config = dict(
    intermediate_size=512,
    norm_eps=1e-06,
    tie_word_embeddings='early',
    init_std_qkv=0.0566,
    init_std_o=0.00943,
    init_std_down=0.00943,
    schedule='wsd',
)
Each number is 500 + 50 x the weight over its row's rms, rounded and kept within 0 to 999. Layers, rows and columns count from 0. Numbers have three digits each. The size before them is the row's rms in percent of the matrix's.

# q: layer 11 attention query, 192x192, rms 0.177, rows 0-17,64-81,128-145, columns 0-191
# k: layer 11 attention key, 64x192, rms 0.179, rows 0-17, columns 0-191
q0 032:478462553565518485545523521450495513593490557481576537545465492552524510479463538534457537542556504510546594525538466519507397565438463493515521516494618462439500532457487494523494486377462420518505469566427388569500599482505607599493412510410493514562602478541483495508461629465459556518464476550494487562419585493531509581509540499556548501546413502514511534493435541532473495571525500589519525451498497467485592429457551549497476535550503547531483355480469554493435477518547544510538449441463472425568552516565452431529472607533486568476598454477495426494460471477399536442
q64 096:463478512577536449441482426442560498605507484436474496426485453533542483432434419545527526444528500492587548412480458535416474531549477486601575528428457507582513547533503522462516511476444455449435579500431481495502479556492485554477552406599510517434507489451480602491623430471499515554565495436501445503532503465489582498563376524536476515529444472597530471518465458518563542483520489560545545421452421472540544400497516493452518542528494382517495479584633514544515502471531507494539537442472489523517491510556567532423471513620536519589446508545462494364512464479507529411
q128 086:501383584462550466446487517502514517495558650509485445497553485482465496511610479499502525536483424525492479417493574583474448476597469513580481498466481474561464497544494454546458511464452506487401459475500426588423517542543519524485461496540413511527440470569519471478517518574469576497491412455553480548482644558567521513493602522522447535525574627558413531506435549560489464654575575535434522365449499604483520552554550499511504528538455452411492548537500453534534461443544596558497533506464470501459422477497494459524513504497419508405504525511520489519488500459508495512
k0 037:508544475441462481445549519489479483474513435558467511490525534482483468496445520438416495469470573491522535412548497518442506420442450479467502553419546495442485467623447418445499497420512567474513499597497603422555415469469414416484523534520526539543448568522423499532555518543477535524385503505476592519480555413450420508562473507588506481501564533507500487613545471569476537477343595499527534603541571441470492494533478574514504471545529555537533507481491453467366582472462514434462423555536457526466444567506642483523507585550491474481483431555497440556518525492493473519
q1 034:587589513626503529568545455460502526479565594461652479508423563450509525473559614534460486434549509415561530456515618509463431509462494498458530424535502423496485480413501462568492534557452543539481491523470474511456513529504558506560518471502530556531542483592543479441448572498418481510421482383495449538562492494459502567482491526437539491453492473516504579463515591408380537480548414536461528517457581523557381422559443463482528442415486592501534486430484475471478559560495470562547470477443532492511511466438531544536456502561494559442553444532519464524514495604530482529
q65 095:488448487608490509475472469445525539563513583484529484488541496434497490508450485549558577499490467514553535491568506507551482558513521479473478591546537562511488613530532491507530579466536450577526521522375529472449485509492499499540510548585524505509502551518396498563538417547464564469568536491462389548481537451514561492437395497434541631592541499579501526447372506479582434495448466546458512437511477549593531392489408556503495560463537510490476497442464543571465522472527509473469474443503501571502635405521483451579395449508503488480451486638523450417559467556528516529
q129 074:522552523349545511496458576461450562536458503527509532490433491398586561512532579537481530521507558522474463537416495493444539591529450536529521465556526417531598533504533474616462570451490506532536540510473532592391516508572565488441524524473546509443557596616488539461505397551450595494461536572455480535495443516511566611487504503524501435433498428523518483473518469534579470497477580473442431522477459536445589470477487520613487486511533517418428443471448604554444492507509441430544534476504463546509631434491500461471472423469446521450482515449585503523428479506457491512
k1 039:499367515450511536417537481504470579462475500572429515454591473612521458513478471474459606475512509517430509589444491502463511497502537462505507573524437451455473529515480558403539605543440514504557578486508509525468498471489471471428515500555524479501513504457561458569474531505530593459479567595547582431566598490492458430505522487683553473538532510537466536579574417526493504531529595545498492567599480437563469519546466548464416550484532545483452552511504498472423443502579519517532508523453433550458414495518491467412478558540436550521405571463484480582580482499532590503
q2 035:480473401464520502455458468546585402549439521498416466464590424431455568442493470479522560524501482462482471504529481498527577490496507525470511464524546474443537462549448487461509488546476539541526542490494487550555542483526417406463433497419485439516484448458490524549511406565548488395612529515549480572475568497473350483410492472517456558602511406523422582445460498524590485462471555470405476429467556511552495502484540494508552559495441467543551531588511421585605450391431551505453548589582476507541426484426525507466507523534507528454467456533551449469573528475598531524
q66 103:540565586511509511579546586519450518502517386502442443539424518565464506491593522497488522543510501501418472573406583455568458476484512495535534611501485515452479465500384439473465355435548565530462420418564442493464531486448509465514472488468508444546522492448440511443555572390548497462421532554485464481449486533411468475490555496457564432588514400444497516529562505531433532385514437428466504568493501493450584603519571523509551426456502526456514536573530413506502489441487530451484496566522485425470456580469519527548545550448532408513547493491533452519577488437493554465
q130 076:479511485610479480512649461580436577496526480469483475452404440509430569503511420455459490424506464510443535496493558513567534507465511453510613524524520464452523452484394466424496492505453523516546440421523463460564517495438479441473480555444465429518504507344465572379476555415499497521522571453545555442475403522383440391495558477545495570553565428491511542549558500548507571402465505499435470454576497498476520575520522457474489394532594484541514605536517503495540473488528479546435473510533442473488406478489453514534584496568571486451443465533472482471553490502505503487
k2 043:451546510606505403486491543443479469526605448485548568497478440566525496491434440528493565488517526546496498522472480516516518463506541353532501537535502603514511526551579661497544466500471539508454510435429476503428434430602472517464516489579417507557482493538531487552520432428556542489546457437485493544494470486553476510502351562517427433423489460508528457509451481424497474457522513534494559541508456438537547483430493492433492474470495535512444461657458585531562422507488460476567607494383434485410534473509476477514452558463545507433507506576440542436546497500433498585
q3 041:401472535493435518467469497573479480441544453551427478468427541465527499572632504471506522490508542510387475474444507458454469432554526474496471575450470523528457447487417513477395475549505521493453492440639479575516522501480465501433603451560508537362527431441561488448456436535566503527460468545556562451570401516513457443545523388596476509457582531600425478565570384457428506434404496461474419540549529531498490524502512476526503536510458522535518489600501423510572457487497478519464468486524438561471422479507563481575501540457488418575516456479485478514487498486491518594
q67 102:514550473468440521536545503568586413375461462540451474397501576528556495459494556486508469502533440490387465531521437437599517419523508565521559450615515563498493510466438478417497404557465482518428501452418544520489558429466447462457397454483533417583594496482525459459455506562496433564439467549518597523462449467458511462439578497541451552539470437407517434478539450535493539473543485494398460555555519438584511556469549493526512396502480476509511485525465515471538428484560436416547469527478519464503469516539515474458530538452481577479476533554548547553533403438416544418
q131 084:459576425524419490471450584544471472458512360426459487472545616498437531526574481413497441470471485522449541525461548439576585532474560471468517539421481602478483463525503520456491454631535513467464531511465476439534483511537570544496519411552502540573556498440468400476521481498537391572475566523576496476495454510400454488499465419455526588532446527542473520566517514470475548465571421430458535604468488519509491546498605492468549497532528534499592408468510476560609474426437454453450561523522529537454491572532542552444532527533560537544564544499415411476523463503544473461
k3 045:586479454505431517450506528548451386386421463530457559550490449416508505571485575474381393509537515509533560455443529495554522468509526441435509442535556555443511461472499467440523472512535527547577496418558480394481498455455509418465467572409498485559520552484421446370577505517401491512549528534536405548478496488439509461496517593412497521450471537493520509418497500582520448427503509461447566522494498481482444424478506522526513531501552372465466486487488555482423542566472487512430531485541528515487478460470604524589522467496516448416428514460499559492510534644534432449
q4 046:515490431548572497559474535533531556547487415514502544582430495500480490460443479456541479493465525485628475531448590510487467501493524473525507537555452479578573512415464419534630536501475463549475424576511523503523477469475535607553513496431502479572510508565467520549559586380463453444573517389504445467505479442445573522517476559478569506446549493477506425527480555375412573505501550557479509515426471664527445503547426469525449484502563462545529533469543477425434591565521530492450512458404587499532467509607484460456564512525519562480538540551468571436457524480541495472
q68 112:503476559565544428487526496540552529547514662549543447482541406516533495482435438592487540486504505505511432540595534530506494507494467485541524574534578558510514637539471514513529510553494473538524552584379558449469514564514461525527484501473479450510486568354444504481529471608558473520485606425531427490591535469532485489498460565564497517508544489580513503455450474521533369569392485582507544455523438502549553453478556501462450530557503520477435496436496576548440428533476482595502544474527463524517562542511451447541426565595457599453481447553560473463561503476527462530
q132 079:570493474433501447474493580480538483555482491512595524514447463408448527532440543490511521368554451526422493516525533449527485554479582470553526537520531453552562572503519523564564453540590529482515523511433595600494568534523502485573580418506510469509543525510386450514546520552517428473452578426485410540441523417465440511575435457463571511437606456564472576591519430428419433454532468473381516485493565575519515476556481489527467473460533587448482477470458542573556533473440487434431525428511506502502544455588581525482489474520421510562546512545565439488444447535472539497
k4 054:615437527592529526546511559477514472528482502463592497498467509474539495493545567406535476509538459505514456504405502469563493546589510590473479469555583515487535520473530496523479522555500536489500524476405489636501569520478496532547472498529487525473481536566585583476470530522499471488487493583446478530526559505560555569415482577431492500402478534513467517396390466556500459493572451472506483554445486411571519479551411490556520476431468526516451534417441518439543577568575479491539527477463546466357542505473336543437351425462541538479473531466550487540502401540461502487
q5 051:464535457439616577531561576395491609594504477478513555582402473508500535467421528554461432514518522575485551499525500534398438455454465498504537487480548505532547479458572516633482523413475456471551497520426448520561472413471540606583495502541538484440468514556469447555486560500461487422493448484452564423445628469584552535502559527447499477459517505500552515496473620470464504538474485527511493533478436441434497478499524541477480461498541478548426496467469476422468580490512568529454450491384469480503516446535450554480458531472427544500607470511412487517350472552480555501
q69 112:443496491476439418499489413417464529560555552459599473507496433435421555533487475505468593504494514505550489462499510553387432433420462455432468489453486526556479437475499607570534554522504511500556480455549432506473506575506572555491502473576618529491427497524533552509447509526510563466456497436507478427489571473562519462558529596520525485459550642525507501503489578499465457524442465471522504486516491551450453497479482516545535491409566501489455568488583520437526506534549577516435457536489397515433559468488566506472595603589561471562569482391492570390507557612470521530
q133 082:490493545396555457509529410425589526548427476493536462575481415463448491435462549545546488401552515493494542484488433574475487488500541487586503457510571424562494535469569523652520546561472542453514540522563432628509488507608446586641522464497489492482462451542467469490528498572510489437554452488450460467426514429467442549587537523410482433448547528489572461559589517439463485526557532505539539443579581514501526532512425514610423559484502508488426448508533496469480494526498553481476503416477411484473585482534491475521535469420423501477504486465573546475430489495475563571
k5 051:461412487572533498569532626509518482526503575511478444480440608479510548483500544526507439454499548539471459405471535483559479578552520536474458500583525466514493533514414519488501551574498491543503503590551524481536411613560497536488492578471503555449480471493515579539466512402547597463490571579571595507565512510324476505527491531577472498569585601532532436516552415529520460541439514491507508502465420578477462507556491475569487531439499558441521544419465527599604487517493499532472451436510532462517538458495380430556462515530426542498402513423478472512572508511455471500
q6 055:465507618430505508454523577491457538472554578518467476408463532492490514524564505495473542491548525560364591472501507603461554435499457508434399482436494559529429508535586541474432510486525548467480489526574399549512431512488534480374516482575581608463494462471531474474434458533488529485426405509457594519522379479581442392428607463520451531495480548483482509516558423517448426495483487410505495486485528467456457502501516476480499530557571485497417477593451496471584462434534508559458404499549470542512488530497520510587431579480400499524485478492469472526494576541490571546
q70 142:406537593450408455403521540499454496498556426467563489513454524486491523576515512564495549428478503598468475490484542468447472489403547474452461435500433540471483489513494525480428487483532487538551512499490439509458469541500534493416436571588562471535486478555494563507422587471477558478516580508522508436456527508380451457491599569382528509476475583501571418485498516461454485512483434415465481576521507498462431544448468489550547516494467482451567416447537521492640577540457576428439534540509493491443509458479564480530547593562550461502587602371491530480552559598448495530
q134 111:436495540375499443503444498455552475464532418455492562541554467516483521488522413510548474403528433572312492467534420546523463505470455472442335452477474475479553569527495556526522552590504500523399538614592384516459496504545479497473480440502536553472486519457417476513484513591494515519501505550503493563480461446410416498567536566493443487429520523492535433496540509529482488462553415440525545584486538556502504535553491443467493518568492452471544469460503603455485458486499530446521537509465412413510575473523499455539530520391433494548455486439419513520440487560432563470
k6 051:527495605508313478495476493533475495508499405461524574383524441569470480494477581544514563542472508477498413562571504499467508523446573473539489515500514539495573438493553501464499525555430526458496556496511585595470519445488417473542588559435462571506519598475413417489410487553468496447427568627533494452552552495545514490546456459470541513537397468562555539560538535533535453419406444509540549532501543538460540535447448548520523504516396445514515379538477461504497449501453467425471540594463473465541465500550500458485500493517575543550417521456521569487523473504499612495
q7 064:477485632421398469405509491535451479514531495552410450416588495554484553473508434555513450512496510533375463468524494546492595510522458457464468473530508400469445511582532551409490517501416415501428484462612411451457487527539411576493524568491553606496465491452585528542427400567510478488474443567519618591559466512519479484504460493563468437496455518512558514471518457557508449456455559408475561471524516472495431525482524497444505550488531507529568462560453490542545388514398481581453482531601452541447494462455493469488490483490421532529414517562490498550527472517496511453
q71 120:512426585384390391485477538498529474428564579538531486492499504551526487520451594533546479526483469505365564433503511469497478511415487508440475553453505410487447480500465520413530612532441445497460510509535456598441600536518538486555467527441484547437507487521618478496472490581451482520484437566514556545552456531474349543434543470459437524414597515581492475434453455492539508476512491439393539509494554518500474524566482453449468521537508552514530478487460501512555553528492575454566564484515476576499460497543628424528517503515390519534387524538487500470490500517592504516
q135 097:446523518346469474481512508421504462514529475452528519504535423533430542431492496478491471497475456525314449546534573516507398573453417460529522553442549525513558443490505546483512527545512488406421509527641434438492491579621550537575520496496574538445458473572464498494531491557604468447414451456575577552501533443504425442508466578498479453414551474524504455517615522478443489494467462456504570451504479529427440477513508491407447497530512430560508488493587468496559517506454518509471536547474464475514467462530552499476564567508402474516499412525461510473464522634500478459
k7 069:402600512393417498473405479501491481530548430466526524551452375484476431479462507473392598469478572493524595512551557368455458425453449417428545525502430530503449428513482529453527520501501513450476537494505490353475516507462531375505551519492471550517484479483425470468589529475471417547572590504589491432493506453457467436561463517501475515507518514524473495517568514433511519510444471618468523487529509544467547447474522469481510492528457487515464439573506492549421555447434479506445519532502458504521477529479649464638544598510478473424486429515449529465544557466526506505
q8 063:480535444531534462542475491497548575501507392550437514423397550568522491473551517547505471580447511518524540473463534499462407503517488452477458578454411580517571506501525533518535479465602565528475415490558449586531510413487593513509534460511527454542590457516402454381489596407484561487516473407456498485484445464458463540391483436480485499525495506450550354507572464492472513496556508472583506544524487535418542511483408511517555469494527459420493579468545556552449507457582465453473514476389588457502518496507517525489484580415525463501564597436555536452483479534581544427
q72 113:491549423518457499446509464539592464501508421479524498550510535518459621442566491441486467555502450481504448478611486445465590457438480498471507512530454536467578391500518549436504439483532494554507512562469578567579534502477492472620409445409510552573544392504444477494498590547587465548489607482493481533453536502466489516423408463465569455525465580487483526501414537485446551423456468521502501568524428463489420468457564528393456460443597428640492481438477515537555523448487481471481537530489530508484473433531558550475554546400522384465423525499488471495526500572462510486
q136 110:500425454505477484509468535505545478529410449506438450428564600515432422553591507500510532506486534466477445508494477502514576546471462489552446532564511471442561427435556516414493482513531467586415480561482502597507471504497480477430547434487543470534520488472444545465488570481511391552543479581434518545450478564417479566439513473503481590486425534465468529536514414465513505472573512472485487673471451519524476460427518462491549469458520484487505390560447612592516491440519477483464452536523527556546584480546638529477407440434481451470460527515627524483482430533400507580
k8 079:515455490453535446482448480483493495516485519533544450490515446540483466446462572487622584401507479494523384571577589491480589458500503499598526457565492484455552553544566587492482541503415427507427535597474571548491524534395432556481597463463535477465502519562358474640537518565476418541582458508527462526530546501571513479505498490489544464579405529538477537531432590453518463506488434512500556553415498547494559503430539455456447553443464447522504384465405521524531473503493436515477502549447520465531508451489431548544530508547593562555487462499506555439419469471515542531
q9 063:521558594484388492405492485545404493499511479506470544555627481544383522475524442567523424481468466458406430500521504465470569524594464407487461479499482477558437433563438463440533560481409543489431449478557482371366549553532514480493464553510460528481585550475500519466483485508464534487389521578561518549542522562508532481574402586560430477437443514543535595425493544518442444440531432454494558499508491492475521477499462503484517551506451507485615505496534388453450413552431532577480448544512448473541481558503535432479515465492444523486514465585490542487558504522511504486
q73 123:512483556518475457425529470598480602497478587590602497570513455545503536470368565487512562516506537569553436489536516491542581526470522516526536447528522470588478469476526518521511534593358522453484497474350550485507565581484443446542452563416465428582548489538554580521493445608527475493465465565461536480444556547469573492533492546472521529525552521519580477447413571484539531515545470467462505493515518427573463415460513547513458477478491516478496455450500483457516483464510537612513560499505437519468478513466623434480557439524549557451394562540529541474620501511452446544
q137 127:480583534295508461452514554478431518529485477516557514569592472506486530536431523478470509542519480539413459469552452508534507558493460426548454470457528524483470519546510568445579596513434451441430426509447485426491571546481499475547511513427418509555562484492608538558523497582476409473390489574519500483448494531440472447510490539489403452459528497523530470491453493492583464390496423440491509498504463483487569495468511578471502466572490502570602482389554439446517479457427519573550597501490438467559532525527603468507555445511492576587450449559438576499512465526487454502
k9 072:444550526422410579541432420600505475516533395522477574459466470539487518507439563548512511497552496443469491528584514449416503412406530511560563536453438505533493466512490551401479595449487526531497531474489538577439524445438538487503533562463490486572639497443407464509491511605426453497402525573590474433570536499567504453431554480510478508565462517523550532551501488506485470427530508529469469579478493521440513559500500537460482538602468435536501454556595537569516514464498510493532539509512516456500436500491661571546533544576549469522521444488455569470428515503578615497
q10 075:533404546469471473406492423559527485528470436410471463519598461478427504450495433528550401559485482528554453530470559460470590496499452491548474514487539439540450525542486502471492557502386475557394480529595551396474404488510459647579529554475543493553488535537496546484513480495528513448564487533493485471405495460427534388565464550545623496547466490507575420475555518530401433514482484485503574510558470556499480499424458445561432544407555427492612479506503497527465430503457508480422512581477481453506426499387511485481565427407547519493544542508506516465470499529490465495
q74 116:559481569548573507479431470536555612489470561481473509516518464492510521504484490445508424563648546512578450505447465522571530494588512599546451537513557427474509508470394397548497604473401443481498540452579540412461475505481451591569546516500515504400456568490439609490488437613531496464504462535562526451522522386479538561577488490486513541546513470517413534462562524499478462543543490482507458460445480465555514436465494494547450509500571558471475493496533523507414403471508557498452456490401432480516511562417471438551546457462417515485519497449482507520478512582516654481
q138 115:517626474408536578580526506535542466544636536493533443542442501440510553536446447492509495441529519550459534475575520508458495467521446497545528482493492515610478545550407409483419508513590530541502533572522469482497497587517496436503510459599518465423532518426565481452496455532522448514545595469489413499470539457480491463545457503481455481470472530524521565565600421435394483466447465481497434458548562468592518433538541478529508484449522604541381495604567404541523560589554497571515466525478461415488492464550412429445561569454505514543509429402503475509544490495542487475
k10 058:478490488412373429490500535464479511468564453500437537629528482493491474571487527546410524459552476499411507554559464522456370505538517491409468446443521489489512496476525478461468469475508586442478528480508464497503600516527527472524516536594498547476492527465568487487494594484418531582446501482528480581487395491555452492499537499558488491393534511533441590558504558540517447606563509552391503377512464432498553454501524537470460538507444568469440471506532527459438535551476456481511409511399492526510552492615604478436544561502404466493478437525493400562503496460581390492
q11 077:518518503549523527460499448491519590567495454519403387448371533496462422498469499579545414490481550516523412576395470457437490498411473538462528465520513477451565506473554602458439454434543519547497509508522555551539419417553500613559570500474482472547494525534383454518457525440584492432499493408502569528535493542480544592496454543526556493497440502419546483471554488543413534483541481489494489517551503557449511508443435504513539611445495476516520603463465560554532503468564385414437484489513543483461502464496380543464535545398502473456527517474504510564528420572465570446
q75 116:463465574564455458456412424528505606531457554485553565442521424473547478508381547509537563481481551534574399461507458434439534504475529462482514504524554435580440470495474555530511554532467569483553495454445606446498438593535572475559513512432501440498509519488537506508482491470491506451536519549458589468431515486427565465508566535526556474513503530557508457603463486551549494574481526445540469469477474525551449416402511511521509460499502521478492475492527491519501486443459536608531510480448534482514533578411749444503541485572460525548561535489523555454542505611419541568
q139 125:437522531547491534392500439499535532528421477553481489551487467533464503483459554514492576551482549419610409537533441502522475396514488436489546492539572564534579514494586504581545461567470508502466516484478518460591432497428442639531539467487468437467505527585518549558490517551488588423548486515470560464525531535537547507501500569480507463501517561497536371493441540539456462607495526469468502564431492494487528444342458512565511488491487410459482506415548519475576467500462452527539481549452523490457593567404542445441508458515537527422516568477602508467493492556369568567
k11 096:451477516568566399510510451559507525552524461419576558487557410563544424465433544509591695438545521559567480521566476517508530428440491387469484479564556441542556517536573565543542525476474464458483550582589507562510460443448457534496571512492493530494511485507410498589585506467441506475529491485535522401530561469532555549478377517469482419502414539552510443515453539457532512571557466533511495543560449459458570490442521507473471511493452494514401440538479516477456482491454442554455517535422489489456508508496633481497511485548519556432499439486519569421501424587538478551
q12 081:473426547526536462430548542523552519434452453533539484481551511491479464498515482508556560533523507490635531590493496507523562469524516515530410445563482504489503514472632442486470414492534490469455527485507499592575462549454381593543539428512499540496462496597509535565453467346518528460519403611467556431453482413611486523452528540453501438566501543437496400471452580502499458532468520527534445523439397405591475468363487582498464464504527441542477474493404491481576478445535440501535551532479522533480535549470418548547490491464536543496419512475517493539432468560498520543
q76 100:463538492418521556489473541438462463523478391452476536504551476566481541583518462442532583437456453569472428472444436490585610440534507465471464481472516526549477524530463542491444501519442524558450480499552542518550512568498507514489548504415432419507452446439519517435505477584543483427472464650417515497470527398383518423564526468499545447450493466535528492481538603582500486507490479423452511465505512477531477482432474534481560525439491451497557548523478463432502474388429512650513578533587395509535460629505631498498521466509496560511466522543544472565498556562458515482
q140 122:551507505442371562453418588439550426453488483514500509519538556504496521512522464453523507534602521534409419456483511525559622515478435476463430487480442476447486431559537519446484471507496467542398571527518495535450604593557467469564449485484477489479451494459438519535592449507547405475488485652475485557483492444472500493538449453465460518539557482481478636535529413572548547425465501390457571519475448470528518497454501519435453478496506447565566478464516486494458490470412516559453561532526446540518525464560698556516502434478479518530484489557505531523500543540398491473
k12 083:503497484507475521532533438538551473489585373474465512418520540519530456403501541492545533485491525516442481508583472536570557521525470466530527562454532562580467545528431583547511461523459405591458440512451568505440528512392458494480538549507515423537542504402366526524546531532491459561451573403546404530576544526513484452501452409509555439578417501554472571507490485540464438427487480425457584547479576544498540525417452523442461573431465464537514463598459481496459511582516501502466543525439504392578525571527603512586529456486515529554426518535440558484514416481534524500
q13 140:381497658438418585496421505527475549463527554517512501559592521529494514523522536469478518479466457450441571524485504482454468511478487436444475485419426472556487460477434484541496546530441543458542521533567439510389554498474522504436447519578367511459456576521564525439534508552403576487473512530568535538501508533454579487535472488489447423409540534560460564462482513470505473502542461495462554446540620495518515485638510503503525477609484535510469471529587379488529509574422611475508438544459440489453392511421481431521509480483490459518545459543472495399510546486575484525
q77 109:394436637470392549442422452528513539475433482509567589518591510500445535561444549548581575460550524493512526569544513475517551503541494483540456438485562517567520503526448591527446536497469526495459595445480535528519518584491504555476530525477514426553564508540468565428481514585542535410531429577572561493543540413431589472600415498513466534441460541554459511462573583521421468567539471420508474558540597417548463415419460484452494536478530420438451453482492463460411453489564531577497523501514426444540445469492494411513489493446496477499486503518509535451569535535496523488
q141 103:421527552487463562477327454559450538434514553454494486553492507533582493519424577494471526502420500466559559548497399521439471504473486485503471525547426431501536481517441542482455563518322613472510493507553554471469539415402506498441547512556460494530526570530488467505548486489479523409506475554545548551483578443504581476537483512469611514434558573563435422418535525475578557546551459578489512508507567553466494456537442434498518548490542532455496493464594404551479545507493460427401487471479484385522484478448485404501491513520474432420578472487505524545513504475440551486
k13 082:442590555542399588493533512559477443482485485481482467500532560498437424520470544503479559507505438440505489532524465445551508499482582410485554520477469544610458511464482480500465515564499519534391582476410498482417570483496551411443463559481445578650547547425461440477450475577452497577434554541606464536485594467556514419480404479525479495443480475594517639470511517491467458466498428531504448531594533367540471540511494560463482456454504489501475509518574462455389497536528485520498502545553441444439547554488515507590487503482483437468463453561457582447504495517574528527
q14 103:480464491488523451420447437455444511518521448503534424509540461514487524503567501452523612439514452542476462537641543580556507459592539412535548471430529535517495501527387543458544547561440616454500481505428521508458525559490470431425517507472546405452505552411540546496471451655463476568399431537518448550479501568537454487503514513490461422440487478588503530494461456482467430487465549395511541434476491463475437467536536491392505465578469573577461456409472484475476471515451555591479517529500413532486500526501626462482544465558456540542406538494495580577498503455494481496
q78 084:486486476489504489434516468556392479461556432511523509605474485477436452578481520526450495462489529411481522535461483449588570466502503445483577469500523482511479411621516452507518577493492569482535402425546534472521521572482501559485508504635528558506445437545541482598552477465448516467451537603473529544460454533446552548510437503565528402482536440557503464627358399450534514524524510586379553420537449506522490441475507507495496518493544650576538488507596472524464523502532472462529561512539516490560509533461588506529499570581470488470517529468545532546598539566469518488
q142 110:372493564460431468496498540563435515481464380467475357441568462537480554557516543518526565521520521467369470556536457470524508515499491530495462468381532437494512482490462507447520552558440523420528529459588489501480534596505474484477526474574444558530465575452587473509471456613513471476470472582535505538468452520430409510521492445412504502469496474584508425466521512454436387413467421486535485478566481505546487525493585527517519496545442549497493428470542496429450427451449504604539571531553428481581427547445504525599515471437461578533501533470460507528514563449555591541
k14 101:404502680500489483420467453580459471463475506525457472433544512597575577551513421491480557534518442478584549423497472532515560531490547481526509503583475546468527537554465494549479483528466565486568455513547489478548524507487448519402540438528441469493496524423494458439490436488493528453461457439608543504532461550532522433558414535545407448488492497537554478446519503451588527477421508473626543464468490454459525467495591605461558482536522389435458546508594400477500463538408472533573553515481450483531447509451509509638527519583552580458463492478515513467534489583536503440
q15 116:487490402493430529560534471550589527532510491475538527397584589541555470472532575512448422546434516506580504585508474535468549622472498454489504496475600558409604565467492489435578529545561524533580517446461483500523478495590444473514493542463506485498533459451537517449503563565499431576476437454496481477549502541398519527401473401485557518539509532517424463470503568498445450409569461543555480562532573440434509541510509554531418501469438541508469549457481439513449430530409488432466415536435550475475466560499430555533504496398480408487447480556414524457511395480532533549
q79 100:538458460610493584529544488614523513509425488480481499451488548535478423405450560466492490459438589421527457584464485527468582501549536603491404555477471557526573495483412506515472403507510542565481532477454502489486539417481484419428588568561518525481586519551546468500474490490579465577524487461494458468503581556522513401491423473558573478597451503470512509557514538473459521448577471520484459543511496367500528516477443483545475427539513462594441564514514485590486501531513405503487378528456576417485521519479467555527457488579509456505530524572513535555525410401503605515
q143 105:441503532509403487456485554541577540557509543553439553469449426590460461532574523516526420536428465540452520532476518468420539564410519489539530437547407533386539462479571438399598528483577467442545508523492471437563609501605479444455519510430443487502523438507506491480429566548485420575490482430490566511507503583415457538384517475524544537488492585504504546437495564518526486534523440484489509504545455519527495389511524528481546557522458442552507442391508518564408514471476482510485439522525501601475515458479373496559430495568475521472496415511566469417486460417508473543
k15 110:449482372547509501493493484523557432542519496482541477490432577506513450467475535533552453434493560501537492572535458532579513633527483486490494564562588471468554597402399428506541423549559511648433473529490536524537540498463455440405480545489513511558474532494438423420421507554453476547468591469509512497511460481525457522429416526539573526449498560526403491536511526492439461499495440469397518477484532462524516477434531537488531429482604506530461474473444487458464478550454470498499409490469580403547536479506501526605472489372383507503518424595469498485531466605487493536
q16 120:541535534557554595513509492443529454426443520524543570512428451524584489473536472616512458463518611457577534460623550522480581463529460507510516576497460507421470570440591415530569469536481550435550514528571477591527457457520428584479476444546455527587489458555420483535466517513401521483489593440515451485525540491516429515507508513425566562473567514536488556467529502523406431570485478566519550446501496524363419522432543520456546544534460444523536396533573496486520510484538456505521422498477550573556563572546423388496532476557528454504447491545463541459489461467535488555
q80 083:488521457582537499400480531555499559478523480529503485523422528495558561464419567440532571489458564524558521590505497455579489411434507522487504549554490350489511440364460535575498418487386500456563469400489445472434466464416469497506460451519529503543588552504427513438541578428489588534478523508483452489459529461530515627565485383515584508507434458520480561450453482529500457470468541451415553523471483502494460438545496492457477464429533535504445519532500602523461460432601524531477429495488588494469416482437522527524547428492521437431467583568509490563574499498510499443
q144 100:420494504480486470481515450562484489445551542550479522479473467477607484469501547502527528538433511485580542573482509470534502465499481515448602557529421490465493458486506391405413451441459518446590438483511501529472422466433384511431472426539502559502515453586426503528555554544549477569557523454512444530538551542414551536445464507501558481423489458577493484421472509614522498586462561521488611454418551558465444552580538581517481566599461460524505518526550490472555507531541517556518473528497537564447372483405520452514559466515480461426455532613509465569554493501520378448
k16 123:513396475589533468476533569545562511518379484559538536506468553558512468538516525487448522455494555491569504403575660441516506558449491511576461553508454506453552474473497482486513540563491537473465609471512403444525427532494502489434542447525464526464505470425441466428495501503505462513496607503537519458486487423417460504548472476475588518577572434461546609370465523533391432464550463626519463497572456534445465517469453473524554535569523476515594456482583448523467458533538486510430449526464507509507530563509385479503518522527534534508506478495456499519571434419391597495
q17 127:446443514495402554535501452435489520505547374467513464544472564518428582497536385402478552428485406501433507513532505509654417438549433511411444507460466502454429440545471431462514543442494544483576475461644465473441570527421582475471457516505534571464563443476460550532448462496549453480472508449604511418462544445396474521500510537460541516535471507507522504483517485448408439448472469515515434504550447577469525531499475468465468514395502584561556482529540449460518505506563528539423515468505455461548519456561449536531578459536508516596559449501439495529491557461418510556
q81 084:500474515461552556481412473570579537533514466516437590554487473506455514519522467505545618510554521548452424475583508482526487492434493537500546540536583497561563432536521461501564477593496530637464543486483532570423515583454434473601511632559426404589548501457493540426577468612491474488476469615467497449455505475461465547503528500505476545524487586549508540501507371520491405476570472472494489560469475462521429461516447474522494435528485415478474499482551606495447565523494477560511545543472572460515547401533543531488502440510453605475496518573552599463464481526458575488
q145 102:434453465539472515495433506481576575544535487470442544580463525469505601496432424499477522438586601502481506357528483454570472530439456496496515577470465485458442468539499491526626519523465445479500569536581414408411518556436478420556481510494464490436435480464518535568532484551466437421529493598559561468443573447377505461488492562414515484584529510454490527535568524449391424453474470481493466527468519559560457434438541500544460480511460498515450498504488495479507498484527482615444577432486422473476576449468587435546512456459484556555455451562482503531376490507453532492
k17 115:470580496439429560503525537427477465528575413497499481534497509466367512522574414527518583469463436553523486478567564461546459448577489513435493443511462469478443412531457531499476437555610497576531489547582501502485577415494421438432478513440487491496550429473393481597509469424510502512474555462550455426491480536496504401477549597334485474541576467443543511550496498487419437393460512516517519490530443488422497554531484518486446530463392503604473436513516506567529514508459523488492530470575468548534498472555413637438534461480578492516533519496507515474486443559525464515